{
  "num_hidden_layers": 14,
  "hidden_size": 96,
  "num_attention_heads": 3,
  "num_key_value_heads": 3,
  "head_dim": 32,
  "intermediate_size": 256,
  "vocab_size": 8192,
  "hidden_act": "reglu",
  "norm": "rmsnorm",
  "norm_place": "pre",
  "norm_eps": 1e-06,
  "positions": "rope",
  "rope_theta": 1020.0,
  "rope_fraction": 0.5,
  "qk_norm": true,
  "attn_scale": 0.337,
  "bias": "none",
  "tie_word_embeddings": "early",
  "parallel_block": false,
  "extras": ["some layers without attention", "local attention windows", "value embeddings", "hashed n-gram embeddings", "a smear gate", "an embedding shortcut", "learned residual scales", "capped logits"],
  "init": "normal",
  "init_std_qkv": 0.051,
  "init_std_o": 0.00962,
  "init_std_up": 0.051,
  "init_std_down": 0.00962,
  "optimizer": "muon_variant",
  "learning_rate": 0.00888,
  "beta1": 0.9,
  "weight_decay": 0.015,
  "lr_head": 0.0114,
  "warmup_steps": 0,
  "schedule": "wsd",
  "decay_fraction": 0.411,
  "decay_shape": "linear",
  "final_lr_fraction": 0.1,
  "batch_tokens": [8192, 16384, 32768],
  "max_seq_len": 768,
  "doc_mask": true,
  "train_tokens": 108400000,
  "max_steps": 6045,
  "dataset": "wikipedia_en"
}
Each number is 50 + 15 x the weight over the matrix's rms, rounded and kept within 0 to 99. Layers, rows and columns count from 0.

# layer 8 MLP up, 256x96, rms 0.294, rows 78-102, columns 0-95
41 54 26 45 10 31 34 30 51 51 27 81 38 49 60 56 74 29 69 42 65 32 42 20 49 32 53 30 63 58 43 11 34 50 45 35 37 50 50 68 53 50 40 56 62 28 85 60 63 57 45 24 53 06 41 76 50 69 45 47 44 46 23 60 56 39 67 35 62 30 42 83 77 44 66 33 50 69 66 60 56 24 43 77 31 62 29 47 54 54 32 61 63 13 60 45
65 72 79 73 71 59 40 23 59 59 42 39 38 51 83 65 41 84 55 50 87 49 61 40 57 26 33 55 60 42 70 58 47 50 79 33 36 28 34 56 46 62 31 81 49 57 47 36 19 38 31 64 71 55 36 38 75 49 84 41 52 25 57 69 42 67 40 67 53 56 52 48 73 71 46 31 47 60 50 61 34 62 57 84 15 45 66 43 42 59 57 53 47 34 25 60
28 21 47 35 47 22 63 25 35 72 29 63 75 42 74 72 46 49 38 57 57 45 50 60 73 82 30 55 57 36 16 59 39 46 53 55 28 37 42 42 71 40 27 53 66 74 54 37 54 36 70 32 39 19 67 46 68 56 68 36 49 49 54 46 39 50 33 51 47 35 54 47 31 40 07 36 46 48 77 55 57 64 46 78 62 40 71 22 50 17 47 50 61 37 43 34
49 49 46 46 45 50 50 55 45 43 57 43 46 57 51 54 40 48 45 49 60 51 45 47 51 53 47 52 53 52 43 51 57 48 57 50 42 48 56 48 51 54 54 53 53 49 44 51 41 47 50 55 51 52 52 48 43 52 54 46 48 51 51 52 49 50 43 63 45 48 56 53 56 45 49 42 51 46 45 50 49 56 40 47 45 47 50 47 48 54 51 38 49 62 46 43
53 78 55 58 63 76 50 51 62 71 53 56 43 72 61 49 45 45 65 30 20 75 58 34 75 49 57 45 63 47 92 64 76 05 57 73 61 46 68 30 41 18 71 34 38 50 70 36 93 21 65 40 37 36 58 74 33 46 10 33 79 34 23 50 56 56 64 26 26 56 62 50 58 62 49 49 47 63 58 31 42 55 83 60 46 36 42 62 16 71 66 46 50 42 34 42
36 16 49 21 57 59 43 38 43 48 52 69 59 36 31 08 28 44 24 26 44 41 52 48 57 75 64 58 53 33 62 61 47 55 65 51 44 28 53 51 62 30 54 46 87 68 43 56 50 42 52 85 56 02 44 43 76 56 49 19 37 42 57 54 62 43 52 80 29 61 72 27 56 45 41 29 47 55 79 59 44 50 49 45 67 65 45 56 27 85 79 34 72 55 40 50
50 61 75 59 26 38 54 43 21 55 22 58 36 53 53 55 53 55 65 45 59 53 35 60 57 88 39 50 39 64 40 77 42 36 44 63 33 53 41 45 18 70 50 49 29 57 33 65 70 62 56 44 69 30 79 31 42 60 47 74 50 60 47 49 46 29 44 54 61 55 45 60 67 59 40 54 42 57 28 75 44 49 71 34 46 55 77 25 35 48 68 54 26 38 43 54
73 23 33 56 44 48 31 38 48 37 52 73 28 50 43 58 49 64 71 38 58 63 55 76 76 49 74 65 36 56 57 43 54 55 31 45 73 31 27 44 52 36 42 63 62 41 67 57 52 32 37 39 61 68 42 69 63 58 50 53 58 55 65 39 38 36 28 36 66 55 92 48 36 47 48 62 33 47 58 43 49 52 46 24 60 68 60 41 52 43 50 80 51 73 30 47
49 64 46 14 76 21 35 47 44 48 33 30 66 50 51 55 49 57 69 61 62 72 49 39 51 47 47 70 63 56 68 75 54 40 47 47 53 59 56 86 22 72 68 58 41 54 58 71 36 35 49 57 31 08 33 35 46 29 22 61 80 49 39 63 47 61 56 95 27 51 50 39 56 47 44 54 49 32 28 44 30 21 51 57 35 56 30 76 69 21 41 51 50 44 66 55
85 73 42 52 66 54 27 73 75 36 48 48 66 54 58 58 51 45 62 25 62 44 36 49 50 21 51 35 37 33 26 35 80 34 69 45 68 69 33 40 67 66 47 62 35 22 77 60 29 48 20 49 75 43 73 47 07 72 46 55 49 73 60 39 48 61 46 38 74 26 68 71 40 55 63 66 73 74 34 52 51 64 46 44 36 34 66 55 38 60 62 62 70 82 25 44
60 49 37 65 46 55 52 29 66 64 35 52 56 60 41 51 47 63 62 78 68 58 55 30 58 49 47 75 59 26 55 61 42 36 47 52 45 35 67 35 27 55 47 65 59 57 37 64 37 41 58 28 56 52 59 79 63 41 07 61 44 40 48 52 48 37 56 51 46 26 51 29 50 46 54 44 45 48 49 64 69 54 51 68 42 35 59 47 43 51 51 58 68 47 49 38
36 40 24 12 40 00 60 77 37 51 59 42 52 40 34 56 52 40 54 74 31 60 64 64 68 42 75 35 35 00 44 86 14 58 50 42 51 49 54 45 17 43 38 85 69 54 47 46 50 61 56 38 47 45 35 39 45 53 19 72 50 58 63 43 64 54 39 75 79 62 32 59 65 47 45 49 41 53 52 25 13 54 40 47 74 27 27 33 55 50 59 38 45 51 79 68
49 52 43 53 36 49 47 42 57 51 47 48 39 42 70 39 55 75 47 41 65 52 40 37 42 46 46 43 44 68 58 34 49 35 57 50 70 67 39 60 65 62 50 47 43 64 51 40 51 75 67 65 49 55 51 42 58 41 56 57 55 46 41 52 68 56 52 32 56 38 60 57 47 56 48 59 57 51 53 41 41 33 45 64 60 55 45 42 47 64 43 45 47 44 43 55
23 31 52 58 36 53 47 51 32 56 55 34 50 48 52 72 52 45 56 64 27 81 45 38 56 66 31 35 51 40 41 37 72 50 52 54 47 42 61 47 52 56 66 59 34 50 63 52 43 51 35 56 64 68 25 34 47 63 48 77 76 58 24 27 57 60 47 38 32 27 48 54 48 68 62 52 45 70 57 66 50 57 52 42 63 43 46 54 70 67 56 41 44 59 60 60
65 37 50 58 57 61 56 47 38 40 52 58 28 33 29 73 25 39 56 63 64 43 37 43 52 69 62 27 57 50 46 59 68 49 62 71 50 43 68 37 43 53 61 31 46 53 44 73 57 52 52 58 19 37 62 47 58 45 28 53 34 69 70 44 47 49 48 39 50 53 47 67 64 83 44 50 26 76 43 49 58 76 53 62 31 35 58 65 61 67 55 58 56 51 62 66
55 53 43 63 47 45 51 56 44 32 84 48 42 48 31 39 57 23 36 46 45 44 42 42 41 69 67 53 43 41 59 51 80 53 28 59 35 61 62 39 53 48 56 28 55 38 51 49 63 47 79 22 40 70 42 39 32 39 35 31 37 38 33 40 38 49 33 51 41 60 45 53 31 48 45 39 44 58 72 58 55 43 53 50 45 52 41 44 69 46 47 51 45 47 22 43
28 20 26 40 77 49 41 48 50 27 49 29 25 87 45 57 37 43 44 66 50 74 57 67 37 50 55 77 48 27 53 53 63 29 48 55 67 63 67 26 32 69 67 50 58 56 32 99 56 55 42 57 45 51 40 55 59 41 58 47 39 23 54 77 36 42 67 49 28 58 61 30 51 66 55 43 57 41 70 16 43 57 38 31 34 99 63 41 50 48 43 33 34 64 78 27
42 32 50 66 45 47 55 45 50 58 58 36 73 44 72 79 38 67 59 31 55 58 40 52 19 53 36 63 41 50 49 68 51 38 39 67 48 60 55 40 26 45 52 38 56 59 58 50 63 34 53 62 39 54 54 36 46 55 55 32 59 41 51 46 78 40 47 51 64 59 46 51 53 50 59 72 46 31 46 43 67 61 48 43 68 36 52 40 49 40 45 37 47 37 56 45
36 35 79 23 25 62 70 34 46 69 50 35 17 69 30 43 65 73 56 55 43 39 39 62 52 99 71 65 37 49 52 94 58 91 37 38 64 45 18 42 59 78 12 34 21 68 31 67 62 31 57 44 29 60 82 38 31 60 29 44 57 59 41 43 14 45 49 58 79 33 40 32 75 31 41 50 22 60 67 41 53 58 73 38 56 46 72 26 69 20 53 46 29 67 22 80
31 61 39 62 69 65 44 38 77 59 53 37 57 46 45 45 55 64 59 45 38 72 63 65 63 66 51 55 54 50 37 78 37 57 26 21 48 55 51 58 46 47 73 38 48 26 31 40 59 61 12 60 72 55 51 76 26 32 56 37 67 34 36 46 48 68 52 57 65 24 52 56 45 52 35 48 58 23 45 64 77 46 33 27 39 54 27 71 43 47 53 50 30 49 58 51
66 41 26 54 74 30 48 45 29 21 34 49 56 40 71 51 41 66 53 74 71 73 39 63 60 53 57 53 26 22 40 68 16 49 30 49 17 50 41 43 50 36 51 56 66 77 56 42 35 30 50 36 47 45 59 63 53 48 35 45 65 57 51 33 65 44 24 69 50 43 54 37 50 34 70 57 73 64 56 32 36 59 39 28 48 71 52 00 60 35 37 62 30 50 38 74
76 54 44 72 67 80 45 54 36 88 58 45 35 77 53 44 48 17 45 18 54 66 58 87 19 77 56 43 52 73 55 31 46 45 28 20 41 38 23 39 34 47 39 43 50 66 36 53 62 36 42 43 28 15 79 63 35 61 75 59 19 62 29 50 31 38 55 52 12 68 55 35 65 28 72 49 35 00 43 56 62 32 62 56 67 64 46 52 34 63 32 63 57 62 58 32
36 28 68 38 27 12 80 78 23 40 65 99 47 41 72 73 47 67 20 42 54 33 62 51 49 85 42 35 56 99 46 58 33 52 46 34 43 65 66 50 48 30 07 63 64 58 38 53 40 44 36 80 51 35 37 80 70 67 21 58 65 35 33 47 35 58 46 41 33 40 43 35 45 19 63 59 47 23 71 52 91 53 51 36 84 28 32 40 33 65 50 61 16 81 63 42
45 51 54 43 40 48 52 51 48 40 64 55 69 48 51 39 58 51 53 49 50 56 49 62 47 50 53 48 62 55 49 43 49 50 47 47 44 54 47 55 43 52 43 57 47 42 48 55 47 44 53 47 48 47 41 49 51 60 46 43 53 44 48 39 46 49 49 46 52 58 50 61 50 55 44 52 53 41 49 51 46 52 55 42 54 51 47 47 49 50 47 48 60 53 51 46
44 90 83 26 38 52 65 77 45 22 57 56 30 71 51 37 36 60 74 43 37 48 46 50 29 82 48 52 51 66 75 41 46 60 19 62 50 49 43 63 59 45 23 58 60 41 28 41 43 34 58 59 34 48 46 59 50 49 75 60 41 44 53 54 54 65 54 35 31 64 44 68 87 48 78 40 47 49 52 25 11 20 16 67 64 40 44 30 53 25 57 72 45 37 56 49
# layer 8 MLP down (transposed), 256x96, rms 0.102, rows 78-101, columns 0-95
63 63 51 79 53 61 26 42 67 53 22 78 60 77 71 25 65 85 71 39 30 72 81 53 59 45 75 53 28 67 68 68 47 55 29 23 44 64 36 58 78 59 80 62 58 50 45 42 66 53 50 38 58 49 56 16 57 47 65 65 08 29 53 56 43 25 29 50 52 73 25 42 55 56 60 77 32 62 71 51 24 46 55 71 74 58 10 45 55 21 48 29 66 19 28 43
71 30 35 72 31 67 35 63 54 53 37 33 29 61 50 84 50 76 71 60 45 26 31 51 88 35 79 31 83 49 59 91 69 42 73 30 49 37 33 42 52 42 37 57 15 49 53 43 55 49 45 47 61 61 66 37 36 53 28 55 63 30 75 76 29 58 57 62 58 45 55 49 47 41 56 58 76 34 21 37 33 69 59 24 44 47 36 48 51 46 45 44 67 65 57 63
44 64 58 55 64 79 79 48 48 45 37 38 65 35 52 33 35 47 72 35 37 46 55 64 43 79 72 47 65 82 68 79 71 59 54 31 48 32 62 52 42 40 51 35 17 66 32 50 60 50 55 16 73 28 66 11 53 56 47 85 49 74 46 53 28 43 49 41 28 33 63 31 67 85 74 67 67 44 42 77 74 44 47 26 82 62 53 48 56 45 30 39 51 46 33 46
57 48 55 43 48 47 56 49 44 42 50 50 55 47 43 48 58 50 55 49 58 51 58 48 37 44 52 48 44 40 53 57 59 47 41 47 51 43 48 46 49 50 46 46 48 55 41 48 58 51 60 54 41 51 48 52 56 51 49 47 53 52 45 40 53 45 55 48 56 55 49 49 49 46 50 48 50 49 53 48 53 44 47 56 47 56 60 54 54 55 58 46 54 53 50 50
41 41 75 33 85 33 64 42 33 58 39 82 10 82 55 49 53 63 47 32 35 43 39 57 52 32 58 68 26 48 48 45 56 31 29 81 72 34 83 38 38 26 69 51 38 53 57 50 43 34 18 61 60 39 53 61 79 70 44 55 55 15 78 50 61 47 55 35 33 28 39 51 50 65 14 83 50 74 40 32 05 34 43 50 40 41 67 49 47 41 46 57 30 55 69 34
32 14 45 54 79 34 70 44 54 41 48 71 38 51 63 43 84 19 55 28 37 62 81 50 62 64 47 58 61 53 52 76 49 47 56 37 37 56 84 27 06 67 35 51 40 58 38 79 71 57 59 50 54 28 32 63 20 39 77 44 41 77 64 33 59 27 57 48 23 58 69 53 70 42 80 71 51 45 58 16 86 49 43 52 50 36 59 52 38 42 77 35 65 21 64 40
42 99 68 18 53 58 32 81 00 96 44 92 51 84 43 52 45 14 76 58 72 72 45 76 40 79 57 38 62 52 43 67 55 45 54 61 57 54 66 32 64 43 71 40 64 33 56 65 20 55 45 18 26 32 54 55 28 53 49 26 57 32 38 53 58 53 30 55 48 60 55 75 39 52 24 37 45 57 44 64 57 75 56 65 33 66 21 38 55 62 67 54 21 61 82 46
61 22 49 34 29 61 41 31 52 31 31 38 32 57 64 42 53 42 34 57 36 45 72 50 48 53 52 30 40 53 37 47 25 80 59 46 79 48 61 44 41 68 25 85 72 37 38 51 47 73 41 68 74 66 51 66 45 93 54 52 50 38 64 36 71 42 17 64 62 32 82 41 69 37 39 41 06 50 63 50 41 71 69 55 29 64 58 64 39 55 65 51 46 46 50 53
54 91 73 69 54 36 47 37 53 40 51 95 78 56 51 37 44 63 24 41 55 85 61 45 29 11 35 50 55 50 60 55 67 42 39 61 44 28 22 67 81 32 45 27 41 40 34 40 34 23 47 74 44 54 50 16 42 31 82 73 56 60 51 62 76 51 20 38 35 48 51 52 59 50 41 33 38 57 58 48 44 65 56 50 23 27 67 48 57 35 59 55 38 33 53 47
53 76 46 47 64 35 57 53 51 56 28 57 36 45 71 69 69 38 56 27 57 64 36 51 36 45 90 57 59 43 45 64 76 42 33 73 70 50 57 35 73 62 33 52 45 28 44 53 60 53 70 56 41 03 63 54 39 42 53 46 77 91 63 25 35 54 18 25 72 67 58 42 39 34 46 40 67 61 30 52 77 91 66 48 64 34 53 58 58 29 29 52 80 28 47 50
63 57 41 51 32 60 50 58 34 33 63 30 37 48 33 42 51 53 18 34 55 44 53 47 60 54 49 50 46 66 57 60 41 47 39 45 45 59 87 43 41 72 60 54 40 29 54 43 61 76 75 43 41 34 40 58 53 59 52 54 48 46 39 52 47 24 31 63 59 62 37 30 62 29 50 31 29 70 39 36 57 50 43 54 61 51 41 49 49 46 44 67 42 66 87 45
44 76 57 38 56 52 63 48 55 64 59 56 49 63 69 52 55 53 22 37 35 36 55 64 66 44 30 26 46 26 37 46 35 45 70 53 29 69 26 10 42 81 40 32 41 51 41 58 36 49 75 44 57 45 62 61 42 56 61 39 65 63 25 55 15 47 88 65 48 49 64 70 50 40 24 57 54 42 51 24 56 59 27 99 47 32 27 45 44 50 54 12 57 71 41 59
73 44 37 49 45 62 53 40 66 61 56 38 57 67 51 39 39 54 54 52 67 73 45 48 57 43 30 60 50 40 53 42 45 49 38 37 53 39 50 36 54 48 59 44 44 68 55 64 52 47 46 52 48 51 48 54 52 41 37 53 56 42 61 53 55 67 57 43 53 46 70 47 57 52 78 45 56 53 39 38 47 76 57 65 59 57 47 51 48 56 48 47 62 35 45 34
32 42 47 67 68 45 54 41 26 56 28 56 39 57 49 50 53 60 51 44 56 63 52 53 46 39 49 70 52 85 48 45 56 42 46 56 45 31 62 59 45 58 50 53 55 56 72 40 31 44 61 49 52 48 22 64 40 50 54 52 76 80 35 48 43 46 57 37 48 43 46 61 48 40 68 63 49 62 68 54 39 65 31 64 72 45 59 50 65 53 64 47 76 46 54 39
36 67 27 58 42 62 50 29 62 38 71 45 32 41 44 55 61 53 56 23 50 46 41 37 78 71 58 33 32 53 24 59 62 68 58 35 49 45 71 71 50 51 67 24 65 50 47 33 54 35 51 50 35 57 54 40 01 54 49 41 27 53 61 64 58 48 16 71 55 27 37 44 60 66 63 56 47 69 29 35 70 62 43 49 38 32 72 75 39 34 62 58 51 43 59 48
53 68 36 39 52 47 27 52 71 60 31 30 29 24 50 64 54 39 40 49 48 46 56 39 45 33 78 48 34 40 51 56 72 51 38 38 73 52 38 78 49 54 24 56 27 43 37 96 62 29 45 24 72 57 28 56 59 65 39 37 43 43 48 47 22 40 55 36 42 53 60 44 51 47 63 49 76 37 54 49 58 31 41 37 43 37 51 41 27 31 34 46 58 56 61 36
55 18 34 74 55 50 36 24 73 39 22 53 12 49 37 51 49 66 56 62 48 42 57 71 13 37 70 49 56 74 47 64 76 49 30 23 33 66 54 57 44 28 49 28 66 47 46 50 35 03 36 58 39 77 56 60 77 32 33 32 19 51 31 54 53 51 68 48 50 90 48 29 44 72 50 67 38 42 34 43 62 46 53 47 51 52 48 48 58 47 25 53 44 23 73 65
36 84 51 51 59 48 38 43 42 67 24 49 53 59 44 63 77 46 63 66 49 41 40 53 24 49 61 51 34 56 50 65 33 65 48 64 45 56 67 38 42 55 42 39 52 53 44 65 72 67 65 60 34 37 28 45 36 41 68 47 60 52 36 62 45 32 50 48 44 52 37 23 63 46 44 59 38 48 44 45 32 48 53 53 50 29 63 53 55 45 43 51 50 46 52 50
67 56 49 48 57 99 32 26 70 32 27 75 51 22 22 61 60 42 46 43 54 33 72 30 36 37 63 37 63 45 42 44 63 59 30 29 64 31 59 75 39 49 21 74 57 45 39 43 52 35 36 58 31 52 49 75 65 25 33 42 32 49 54 40 48 26 41 67 44 43 61 62 00 59 55 23 35 60 57 47 41 42 65 60 46 60 69 51 72 39 55 62 77 58 61 27
42 40 33 47 61 52 55 34 46 28 53 50 46 64 47 70 70 35 65 58 78 41 58 22 48 25 53 39 35 59 55 78 53 43 43 36 53 33 71 47 35 48 51 66 55 60 52 16 44 58 52 52 66 51 65 59 49 50 56 56 13 42 34 58 64 50 52 74 58 73 47 40 43 41 37 41 19 53 50 24 46 56 68 42 43 59 66 30 81 48 48 20 47 43 56 28
42 63 45 69 30 43 47 39 41 37 28 52 55 74 51 52 45 82 39 22 73 55 48 72 24 62 52 63 77 50 31 39 38 46 57 62 25 81 68 45 60 67 69 33 69 00 62 73 63 68 33 33 61 50 81 70 56 69 31 43 52 47 46 47 53 64 34 36 79 32 50 52 53 49 69 45 56 58 52 34 31 63 17 35 42 53 54 07 43 50 23 49 53 64 25 36
39 11 39 46 57 24 68 64 37 32 49 36 68 86 50 24 64 32 51 36 89 64 41 76 34 60 56 57 67 49 38 45 81 85 57 71 56 58 38 52 39 37 61 51 50 55 17 34 44 39 89 49 55 34 18 15 60 29 40 40 48 43 31 36 68 49 36 46 56 35 69 31 34 64 29 48 58 53 79 60 43 56 52 49 42 69 38 39 64 60 58 59 61 43 55 43
71 52 57 51 37 60 25 56 06 47 66 56 61 21 41 54 56 57 52 51 64 47 63 60 65 08 53 55 61 62 71 89 64 82 47 40 43 41 20 39 68 48 66 83 45 40 70 34 11 37 52 50 53 46 75 41 78 49 46 51 58 72 37 51 70 61 69 48 62 76 30 24 31 31 60 43 56 45 47 61 73 34 64 66 49 31 32 55 76 72 21 63 56 00 68 57
47 51 43 54 43 49 52 55 51 50 50 47 59 50 58 58 54 55 57 54 49 54 43 60 47 41 50 58 61 46 52 45 53 50 61 45 47 46 47 58 50 50 50 48 53 42 50 48 41 40 51 52 57 66 43 46 52 40 55 43 46 44 57 69 46 47 46 47 56 56 43 49 53 66 48 60 47 51 56 57 52 47 51 45 50 48 55 41 46 49 50 46 44 48 47 37
# layer 8 MLP gate, 256x96, rms 0.298, rows 79-102, columns 0-95
68 50 86 85 37 45 66 27 69 54 53 30 59 39 54 58 57 79 53 33 51 32 64 67 73 17 40 47 81 48 51 76 28 37 63 55 59 66 53 55 74 61 53 74 72 41 48 15 23 41 21 49 67 71 61 53 26 44 56 24 33 39 43 55 57 90 33 31 53 21 41 41 62 58 43 16 84 60 55 50 70 38 64 46 40 55 57 65 29 56 34 55 73 21 37 66
27 35 50 38 60 62 57 45 31 36 50 52 67 54 58 29 32 46 54 56 41 50 54 40 60 85 43 48 69 55 44 41 41 63 74 53 36 29 57 65 77 53 54 47 54 54 30 46 54 56 85 26 50 05 54 52 46 65 65 50 48 61 62 47 26 16 33 31 30 17 54 29 54 73 30 23 45 38 55 62 86 45 57 41 40 71 52 36 22 45 31 42 55 67 36 51
53 49 56 58 52 53 53 49 53 59 48 52 55 54 58 49 58 51 56 54 49 52 49 59 51 48 53 50 49 54 51 41 39 54 44 54 47 54 40 51 46 50 48 47 49 52 51 50 61 50 42 50 53 51 46 54 58 57 47 53 49 44 50 51 52 48 56 43 57 53 52 47 44 49 54 50 48 46 58 52 49 45 53 51 53 53 46 58 52 49 45 60 57 44 51 54
50 53 49 26 57 31 62 28 68 19 43 62 38 55 54 66 32 75 46 35 43 28 55 52 59 61 69 64 51 58 84 42 83 50 46 70 61 54 78 44 45 65 11 30 52 37 54 35 43 40 50 76 77 08 42 68 71 40 31 54 35 60 48 27 79 69 86 49 31 65 36 74 65 92 30 48 61 66 75 52 32 46 27 46 23 44 50 22 19 72 61 52 27 64 63 73
76 33 69 51 49 47 38 69 56 27 31 58 55 73 63 90 46 49 62 71 59 31 35 43 55 20 44 56 52 48 56 85 31 28 50 49 56 71 21 53 39 55 34 26 40 46 36 53 60 30 46 85 77 24 38 74 28 19 59 48 53 73 33 28 57 45 64 34 87 44 42 39 69 53 85 41 42 75 43 64 63 64 35 19 58 29 42 32 43 35 47 23 48 50 63 33
50 62 51 60 46 48 59 09 91 21 46 27 71 55 69 56 39 50 51 61 55 33 64 66 60 39 31 58 71 25 65 04 64 44 75 72 83 44 45 41 52 40 52 53 71 54 31 27 49 48 54 64 79 98 39 68 70 33 70 57 28 48 31 59 76 56 73 46 49 39 42 39 51 22 66 34 57 43 70 42 43 04 47 49 48 41 52 52 53 30 80 17 55 39 34 44
33 50 80 60 62 43 66 71 51 43 62 48 53 30 63 53 51 33 58 32 79 43 57 48 64 43 38 52 31 67 58 37 52 30 52 60 49 35 53 40 46 64 91 30 44 65 43 56 83 51 48 43 47 50 62 56 49 61 54 48 28 43 25 61 36 88 54 48 35 23 20 60 42 46 64 57 77 70 56 41 66 49 55 57 48 50 67 59 36 67 43 32 64 50 63 47
66 36 65 57 13 47 53 64 61 57 43 20 48 53 76 65 30 65 64 42 63 44 39 47 20 49 61 43 50 26 33 43 50 31 40 50 41 55 46 52 71 55 41 57 56 64 38 69 46 15 61 35 63 46 80 76 47 27 73 37 32 27 52 53 45 64 44 30 55 63 36 57 49 22 78 73 61 56 43 47 64 76 36 69 16 56 49 54 53 91 58 77 36 69 30 20
58 72 35 59 52 60 69 58 48 41 77 43 28 58 33 42 33 60 66 36 63 38 29 73 63 75 17 35 60 56 68 47 43 18 15 60 54 43 15 16 71 38 52 43 23 69 14 79 60 70 58 49 50 49 49 34 14 63 43 63 60 58 56 68 69 66 56 39 53 34 53 44 28 55 32 59 60 71 67 05 61 25 53 71 37 74 41 82 49 03 39 62 54 48 76 27
27 62 47 32 62 55 28 52 39 46 34 48 39 40 43 49 60 57 79 53 58 44 53 69 42 61 34 57 56 49 38 66 53 61 53 38 28 41 29 62 60 28 40 51 60 69 50 49 39 46 31 42 51 46 44 47 55 54 55 38 67 51 46 69 41 65 38 42 45 62 51 69 50 49 67 73 52 39 41 41 38 49 49 41 69 61 37 52 54 70 49 53 49 46 47 65
41 55 57 26 33 39 47 59 08 59 74 59 42 95 51 57 54 41 42 32 40 71 53 52 56 38 42 56 56 06 57 55 84 66 82 80 53 12 38 33 48 47 64 70 22 61 66 69 43 79 81 44 69 50 59 10 68 67 63 40 69 53 45 50 45 49 56 72 35 71 74 16 67 32 26 41 56 34 53 60 47 31 64 44 11 27 37 42 43 34 20 42 62 44 30 61
46 44 48 32 49 57 58 59 48 62 50 38 45 58 55 67 55 52 62 51 48 73 59 61 73 64 29 44 50 62 40 51 42 44 56 57 34 57 57 52 58 41 52 55 46 54 41 39 58 57 46 57 57 53 41 57 52 53 53 53 67 52 54 33 68 54 52 48 30 51 71 43 65 36 61 44 51 26 49 44 37 64 64 49 45 47 55 40 47 45 43 49 56 61 50 27
45 56 54 48 52 48 21 46 61 58 49 31 44 47 59 40 59 63 54 55 41 45 74 52 57 43 36 52 65 64 66 44 44 56 39 43 71 45 59 41 62 44 44 36 49 50 70 57 52 48 55 70 73 50 65 43 38 50 69 48 44 72 29 52 57 64 57 54 52 53 37 60 48 43 73 68 33 51 44 64 44 57 36 59 38 54 45 32 43 55 44 53 55 38 66 68
57 32 51 35 60 36 44 54 59 45 50 68 67 44 72 70 35 72 59 41 21 66 74 30 43 40 46 16 58 48 21 73 70 35 20 68 80 64 60 43 46 59 68 65 46 51 34 83 36 57 37 49 33 60 43 17 65 27 39 69 49 31 39 63 38 43 63 20 41 48 41 56 53 35 22 52 30 64 40 42 78 40 35 67 49 79 66 33 62 74 57 59 48 33 52 23
17 60 59 55 43 68 48 33 41 76 49 32 60 34 44 40 51 35 41 59 48 82 28 34 60 42 49 54 67 46 44 53 50 63 32 65 26 57 63 41 57 42 64 36 45 15 45 44 53 51 49 51 44 56 31 27 59 26 46 49 44 34 26 41 68 53 49 53 51 41 64 47 47 20 60 57 39 52 67 53 51 49 56 55 44 42 42 33 59 77 37 16 68 47 48 58
43 40 56 82 15 25 30 45 22 32 33 10 16 16 75 59 24 31 26 72 72 43 26 70 70 47 63 10 42 44 43 71 45 63 44 53 01 72 40 20 70 26 52 21 46 52 11 24 28 77 39 69 53 44 49 22 52 59 59 43 42 72 35 48 59 74 47 44 38 44 51 61 50 66 23 63 49 44 79 62 52 44 63 58 38 76 39 52 39 90 72 18 48 35 60 41
46 46 56 54 54 74 43 63 44 68 54 44 39 47 66 51 40 47 57 69 55 46 45 35 69 42 55 61 52 36 37 32 41 63 59 35 77 43 62 55 56 43 60 37 52 74 55 55 61 72 62 20 53 49 32 58 64 63 62 52 49 61 31 33 28 34 44 58 36 33 55 53 63 53 43 55 38 48 72 67 50 48 45 53 31 58 50 58 37 64 52 60 35 46 32 52
59 29 30 51 36 65 56 51 53 46 43 69 68 55 65 56 54 51 75 15 46 37 40 53 62 50 32 81 46 53 60 17 50 33 81 62 24 50 54 21 22 72 79 60 68 41 44 42 70 43 27 25 58 29 65 57 66 41 05 44 41 50 48 50 65 30 74 48 56 58 73 57 64 72 99 71 34 48 43 53 49 57 36 21 72 30 45 50 26 40 77 54 58 49 48 55
34 47 34 33 37 54 28 36 41 49 52 55 57 52 81 64 70 57 33 49 82 41 50 47 39 72 42 54 85 41 31 43 53 44 51 69 74 61 47 72 52 27 42 75 60 36 56 32 47 62 67 58 58 56 70 31 51 74 51 70 25 49 63 36 38 51 68 70 45 57 49 81 46 44 48 40 49 38 53 27 54 35 68 43 62 41 81 80 51 50 43 54 63 49 54 44
57 47 30 26 56 30 39 69 45 54 47 50 57 42 72 23 99 62 42 54 53 41 51 31 59 56 80 54 43 10 55 46 49 82 44 47 27 62 30 49 71 86 74 66 69 37 44 38 29 57 47 81 63 57 46 71 71 47 53 78 38 45 22 67 30 64 46 68 40 51 41 60 67 36 59 33 54 69 48 43 52 54 60 51 37 33 70 21 37 58 60 31 32 62 97 76
36 48 38 58 41 31 61 51 80 26 60 79 28 88 52 61 83 37 63 63 57 42 51 55 61 53 89 35 57 44 16 38 40 85 74 38 49 51 51 58 36 69 30 76 49 57 59 96 27 60 58 43 39 56 43 54 46 49 45 54 45 51 40 31 53 28 40 43 52 36 59 55 32 30 78 49 69 70 43 42 60 52 21 50 39 17 18 62 31 52 66 45 74 56 64 59
10 35 42 51 69 43 01 26 71 57 29 17 42 70 41 12 55 00 49 84 68 61 48 24 20 44 57 94 57 38 87 34 26 55 70 69 39 32 38 60 24 32 45 49 54 31 45 29 70 61 99 20 63 54 41 39 33 33 63 50 25 47 74 42 70 00 53 63 66 47 70 46 69 54 34 39 47 99 36 77 24 67 40 61 16 63 71 29 62 51 48 55 42 44 59 13
42 52 55 41 49 52 53 54 51 35 42 57 53 48 46 48 50 58 50 56 47 56 58 56 56 49 55 51 47 51 52 56 51 51 46 50 37 49 58 48 51 50 47 44 52 52 57 47 43 49 45 52 49 49 46 54 41 49 49 54 49 56 54 45 47 43 54 50 48 52 49 52 57 43 64 59 60 43 44 52 56 58 50 36 48 52 55 57 45 56 49 48 43 49 49 43
49 41 42 34 37 05 68 40 32 31 49 53 46 40 42 62 64 97 36 71 60 55 55 45 77 72 30 61 24 54 49 50 40 22 26 28 28 51 61 57 60 25 70 59 76 47 64 61 37 35 32 51 30 43 57 55 57 27 50 72 45 29 43 56 52 71 26 50 47 46 69 38 33 53 55 71 64 37 41 45 47 40 41 45 59 58 91 41 45 25 53 55 96 39 63 62